config.yaml
hidden_size: 128
intermediate_size: 448
norm_eps: 1e-05
tie_word_embeddings: false
init: "uniform"
init_std_qkv: 0.089
init_std_o: 0.0
init_std_down: 0.0
lr_head: 0.00664
final_lr_fraction: 0.1
Each number is 500 + 40 x the weight over the matrix's rms, rounded and kept within 0 to 999. Layers, rows and columns count from 0. Numbers have three digits each.

# layer 2 attention query, 128x128, rms 0.127, rows 20-63, columns 0-31
464570557496411443500487486516495479410454523585574455455546461542489454505509542490478484443531
446455496623486458479467556535508509482512497548486505487463464505472475552372527540502507479495
431449540494477473547521506451560478367510485510479483542460495435517552484453475551461523525481
516490485498480517444566455531465455573502508430454550479502531547483494563488460515569471546482
443432512500482541487532521574500533563535519438491467521525583520565476525572497503487467484493
483543529519526451525438470465480478503431532462517514518506552540447500417543425560484454464527
533550466503522577528520457474500469511449435528445589574492442476515506485473511583490539499540
529547488471488577479453536427489460428436564483545527478463487508485510443555438441538512416515
498456463478458463523461492521541541482484498412481446451502508444476463492486523488513499511507
390456554522571524491508527492513551505479481473508485502521577575540512461501449433504491464488
485543511521472497494472566456483566564463521539466460475517554436464537439434431474501474540524
580565482541541556539507525460474497460467479550499528550538378492507524453507507528545526437591
538491469471525521472459528517509488519583497463425537502528457491499486471455491527535495519457
485464476523510531469451568483494509481485483449515496485522609506467506498540487574514489535456
495492520440567448516524428544449457454513481547505561541498560479493431524462539458552548484499
478509557566417467561478435510527511532498488480506515505463453505426506462438601493474517467577
434485516527552488523545489467562542476537504536474416461484543534505473439467538478491522453554
387432398466471506467419450563575549481557479536552401482415577451555557456464462484471363482470
612509535477481558497555529463521501454534521446408512488522506503505438486501530473558549510504
446529516573490476562448410517502496505463486540486495530509539475527527465447506482485430511544
534539502491457504507465484512487495466530502512480522515468419484507439487420512475514529538495
540531451482479440502421479495485502567605535521462551512454451498495484510478567508469542518516
458469603468505535477487543472455513443453473523523440531565593511499515516572436500463479556504
515496524562536492488587492475501533435554494525489527504427511493515446435516512461504528528529
570532561441499476462539570481447465554500531500522592497537470515491498540562471486512514483495
544536504484477470519526534460441485580539486467520562481555475540487507499557481491490510508526
494512519510493532479496485533532483493486519487473470465457519494480534485561439413515499545478
505493429545508485455533477511484501545589509525485476485494477506482454539557442469454495484444
541549450509423516548450460504516509505492513512437532485520504467515512507514451530494482527478
462495457460490500493468530436508515504548507430515481485450523460520514441552525521493537500471
412506488506582464510477438566462516520530488497481420485543500478485508524436487536445434442544
501480541507557523504528509439498510489530553518474469569451445524460433482489506479509538501507
580499516471538553492528555461518451449509505465491551483438496462544435458524507483535530504489
503467544516442466543545503504453458547548472426476571479580492523478501518437531506512526459538
465559452525554498470493525464553522466520451471517589461527499484518509508489553501468535432526
479468504484507495539558498506460501528586443441520506516522433534461465503479538482552514446550
525511545545466488514525464545489482508508472492493522497560499559516476492427516475466472483497
526536537406429445400497503520525521499462489463512455508520501496504502444536570489467523534441
534499566419470443537531464466474512508505525430467470480564400554482498482481578484475489469537
579497518488435512497610529479489498502532487470457496501522446573426440473495576476552537510473
473488518536495477523483432554462495560499469527495490496539526485493524500503498457463469509488
523523516399476453544521502466482441523479507508543550449490415501450502498474562440491542489487
515509509525469468566538464574468460519459545550480512511485455532463486500441511431486479526535
431469529464520562514450465541487511472426528495517461536443567465530556498504462521493492509478
# layer 2 attention key, 128x128, rms 0.127, rows 20-63, columns 0-31
524498524547503525473528478501524419510527479449482586494511466530492461439487471473499538559546
481510506504556509573509501472492536495481484461478519472520466517471518486494546413529510469467
444537452441515570513500588484488545420453488511504504474550503497517515540440506499598553418560
493521528462546432557422443472500472455496522508462517559466608484477407495497511463458477526470
467460464480441461486388496526514473469545524521488453488543547508498505473526488509510459505478
460445472425483473531474609493583535453472433432502511469487587490493559510429534489437572514481
477533509515465568487552480534519436464473540480535401539558564524480513506524498497520513466535
575456532574496471504597457508503516512548447453527452532525476541532509546466446547492551536513
599494455551531486480580464550514539528538550544519538461475498516462479474472520543537463520431
479468371460464435448474542482518514479493488476559469489498555462573525523516519520526510548390
527486481554524478510492499453565485552510455394515536505423510541474443500513487531420546447479
486526543567450564503546448504450479474445499470489452542540427497490480579535520473500511500569
552442472488513512547470556467482521504544507487492518472563499529450443473468470443514509561482
477461455466513509512497575439505498437591461543477509478446523480559460541509505475479490481512
499481514457589475491480500550475481481563560518471441495486510490550532445426513414530498493410
541542477579574464516536389590441505496492521481573485469434559490511554505499504473518482467453
526573465506477559423455461460535562493493530534481495495495485485509462487492529511387482556534
507508511519529507502506521464544533503502486518522489465556493495559544465518497495427529472532
527475449548539484469500408489519458498468531454459537523448535513553490515513440468534561561501
498524602528469505564515477454535487446486486508513473496490497500513534485409509502457520497509
532516516478543459488525387538535492503497506501492548538486551500460570416489515481551537476510
511544468496489476552493486531515535519460488479527493469498482465473515481504493545487550513547
460492466453528513502522594490491543376547466577465414463540480481503397519502562569592504467506
538512443486540543422465461461453529484486568508486405508416512470511423483521517532486518548466
400495515465407496559554498528516475517470514517535559556546471574440529520512510553499525433573
432494572482429436575659526584460502524504542517544499490504428604436521464516510479471521351534
563523547544513553478509507495485545514513502454533514456476517515470498497537528497527540503477
501491561504448489508509473525491439501502425525504499523524550475503514548488450532529475478467
481504562502488509550589473519553510474552463550499572551494542497510490502449526448488484441492
523514426528522504474515517507487527547534531482543529456491450492532453466571488490497496497500
549518480524496459475445485454486501466532473514526475526501557467538536509470503515497482491512
533491459477528500472511525540497440470482536543455504571480496467498512542498491534542506511500
525499479514524466481551486504551504520572516486520508480502486561556493469554476446515544483472
445496469446427462490406478505516453484447446492488489585448522474486506528507506571517469584493
464519460559470561555494493490498546523514521495504547547485470507510460492563535574453492510463
439473522485416454532426489514520425453475520497501517550472514474477533535524454568486531607466
457525478446494464495436514483524477432474477481445455536484542474540459522396476569503490586498
476524487487599549520465502499485517547483516519467514537560496525561477464529494536460480496509
539463422457587520479462501503484479507445532445477499565483559544559468532503440519501477538505
502485446466526543470464437541474475477464504453421485529451512522497490489492457512569521595505
416505534505451502562474542497490447467508426534526493533474527452480529484477509512486489509468
463498435425548451484439506551493506492447505550421510583543539529497473541485508510496468512510
509551484440556434471493537495498460428416429494439432577497576503503492554422530533534522577528
540537537482499447500537535488505547515536538527535517443507454506499496466551510453505418458516
# layer 2 attention value, 128x128, rms 0.0952, rows 0-51, columns 0-31
529532446405497365507478554509448580441479458556469455476524526590530507427418470519525507513522
514532459479428568586499423542542430554511456467488522583488474498518451455484479506507498533456
468525494549514440570544431599459488465571466484482482535465456453449435495513588466399468494519
503489528519417535440540522442474466461526537504484539535521516542543487444443527497472527487487
500530519456468449556538464516508539564467455477507494521508492468550482456508528562458472502441
418480456512495536506571546482526494440486528470449538501468420578512523645502598456467484421456
496495477469558532538551483641524487477444404421478402573453495507553514675592419556552453473512
467502453513542520517461543501513522507417455373477524514586491549553436525410497458394509467544
482500434505550487470505536576518517449432493566529425454525503484613546507489469529480452524558
526524448630520563492518538526529479477555507529426586473506499534565509528489408481480528553572
443515514559491486432535539525457469547545430541476517545422502525508486492429582468549464463458
449509408471530526564496492487503510488459553523468491473462491446465493486449438535535487572576
471522558690496526531541512533534502583516529533526506437447451496506553494511568481568481481509
527468477517496524510557545531531481516544413561484518483473534486470403495514517536536509496423
474569517474501493432509535463537523486520518527616460415525507520512499504575521499608548608532
467471496478490469537478520413534492377508487442490491501531520490485459452486553491431474420464
562432519527446442550541580466526451497512481464467474557485594476501455504440521467467495425515
537419492501537480489495450500455474449551521471572523554456451472426567514524465416532520532457
549512493443486477457525472439453526471525542470595480532505482469526512504393453579528473508505
518492514541473430486480456472539392534634493469513520566506399541472498423388468477457497393478
555485453518508355508477488492512465588469571503576471423507476418440586579472453508440510603535
485467408457513532530471490470508487571445489554453466533531608458518474514520476563478512407549
489537580489493509474474507492495490490517518477534467539503466602576458575475523529527554499525
382452469439490522505481515448481577502482487464515515434486498512512567529506504479544501451452
491521432488565519500538477476481553508522540482501440542515445495460559416556398509464499516470
456543538555387561447542577473521493481469534527496461497516456536481479475368557564523520526419
492496546527556468506521536514516566518537534518474452491540565465514547399605528470513519524539
549485510491515585522589527531529515490491428429518414566468581403457448483526471463429527449533
519445474447543564536495494618485469512533438545515484501402447555440537599512553579574485433553
405511516586428478580550563584505486548484483482478460513498510624543526505425493494496488486496
495509509578518477488555469480530491599499567499524518569499502447510458530441476456521499495524
467442534575525432453409515462506550561476580566495476542595448533587572457589560511511522604518
486467570502461517534500520492490504454482549528503489514420551561498568504545557437541493453481
512442497557551486542527575493477489500567471492502491515519509479461464492522538519529492487497
527530461469575493506524509528483457502500463478559431509502585507566498469477544419489492495517
478500457506468532474495471463510514539526450437448531479463533534500453508523513464463517493498
537513576443446519498490450525516483513504448527485514510455458524529538494513502503485476506512
533464488472503449464471524486483439475501477514452515560438511504505425486465485524505515510472
483437535468484478481511520476514496517470556526567488500484481480528524544399466463459503526517
535480566460472495520558467543503481545500545505513517519513476523496515453486518499497499516484
521463528470505504502535490493512526518492504548455461503485512524488542536545485497514496467513
483468439518424480479568504477525513448519602564479478536505540477511484473474557510511495525456
485437502534476506476500508510543500494473493427487536533523498528540492492484517499533512508426
565518500565464520480448474515528473454526417489487496479542467509518552476511526479513533538485
525510453550473504478476420543482462463561519498499508497486407502484394522561534497543479485478
451477430510494530507442493539544502579469506532505521500563531431530450498487464528444497549521
540475480474475444542546451574524535475480520553499503507490485503466483486483514545542497517557
461499505514473495451453483532468481475467497480454482466491470509481519445488523521530510515520
466474546528438480522490528465524517488552479471398490465479535501541497490477440507496499543528
535501495467493499516493501469491522497472541467466571461445497478525496500509518536486489545515
466455459587488522511538466490521495577493447487437514525581475458511579488490464525511501517497
459552506509487425516516480531492527535529508555486521508498523502516488490508483521496491546457
# layer 2 attention output (transposed), 128x128, rms 0.0854, rows 0-51, columns 0-31
493441548506376363489534439511580570526429550465504526549522473440486494482420496476516471546485
564556500530447574442570476495562496515460568429465489503549491553431491607513474476401408447524
521514529543478506541443513529473492589411505547494518545480537527508495500533507463506490422468
460433447515503528502547498421436431505475501456558508456435469529512423516558472474514578417529
482493435466483424560493450536542488521495515591415491484527556470491463521439486422534362550471
438378462538525557449447489516468534473587456536471464479515493541590489555504561522478617524497
491569564517507607578493462492453497555436411543512479558463516551469407590488481435403342516509
416472516568457500489527493451542514465431466443410521425598541505573592503472499498450504517478
510477585514425512563450440498528520453445498569539483483524520481528410447458476517439447584486
473479514473444523543484535477512418581461484409596550508553508466513491480513432552473579527551
317473453544457449454528507542374470488459463629507556514399528567502519518472521527547547483533
559528484519393520562536519475563513527397497499545522523539461495448465444418550532527458577563
418531479478575538453459523587449510517558501587517494511463539555455520505488514536551607556522
543461409490508496449481493559486509568557469494520512527472516460482599525487543536524456448498
513546497522491549469607545450551458514506493424543544455467467537526514523487470594452419505512
514434480488549479466541515486532576449537527458490487497459509483545480529538511537509468465438
464444389501478571535505515442496527546427487430556490502475551452475507494510516506537506414500
460440501444502531455565543483482524427607490441509560564464508497523525449581455494587492525484
564536534488425551480499460527538496520520461449520458533494428408499409475560510449463434492449
405448459478450511386464478542501510516513481492487479493461509535576569516548410484546560435467
539542483389537434583556532504572559501470514498476527497457480497523540398486471524581336578581
459512515515480594470470478508540490540477480504470461556550467439480532540571510492471394481474
427511467533460458556509562441451444544479408339532496518500515539552428554550502526490545500589
461535454471475445623440578553417490484543422560525455511559597424487450539465535480562531578505
517542506525480574425572502500495510532579528499495520567542460530498560558464520500579473554461
474489432517518499510505454520525480554519507501521494543424484533537397552435506531474539481529
469494496400601507419498459510430497534488499568519496546452546496495517495505524496610545517529
492500525524484571452481447503557584572428494472457451529499591465466492534483432426420635464451
549496518488448505564450502541485495475503448572512446551496537469404491544527528460461505456482
426491467511514466535487495593500497505537482510472476490551508547523545534478544512463575500502
475504622519488533517612549470481437559534478485478584592437514479527515554539424542529456513526
518460556449588473445448477472455505421479482578599621505488488607594492442469522564581486537550
476441500541439474500463465518520523459536508541524474529506534430521462446497530490433497625469
483589467444501451475539499459545473515522536503449508533502527432429476513462553491476407491509
507461535525470544489499527472481506547503493512474518470490511539549530467477521520499662507493
464524528477506484472498510533471490592429490524525548508505481514509580538549469551513465461514
534490505475482527440550533530498514522529531501502493484474489476539461507575452533544487525496
492519490476488467492459466499484507551500512530513459523492509462486501531492497482517469468501
494542478464471467445544464471560476525546488498477454531470490470464436545517464514538477534493
473511474515495489470463491511485477458513442518481470513524487518510443514538485495489613531530
500487479482485482570530478466497530471550507506469424486495477491554432425443517531454481552535
527516520471504496450398524499446497537491498544494481456481496473534466536539490430490563511516
517512487467558499520468519458482450544484467548492485466534508518502555486528558462469567419492
555505514465552504518538530477516499530492501523494502492542532512430500568497502490522475428513
483505502503447482498433519590442512510464510552526529438498512523524562504516485526453481518531
508462493534540492538514516476458459512447444462458510497482442520524545565501526498484525415537
495566516527497479485442503523508476455503472522510468468543510500518455528494489449471512506514
508501506471506537501524517526514539501520483522502547477530482492511516572516466509516499501489
546543489468599455553565529440549487526496488491514470529507466511477494502435505459521366428482
539486518470504541504458482549500545470515485544545486490485483521507461493525449500529536492473
525559514524525428503505512484509464521461474487466528524537505481469485619469476496489426443514
557462480501500522528496482478489475471506489423508492523505470533514491515490477513477505492543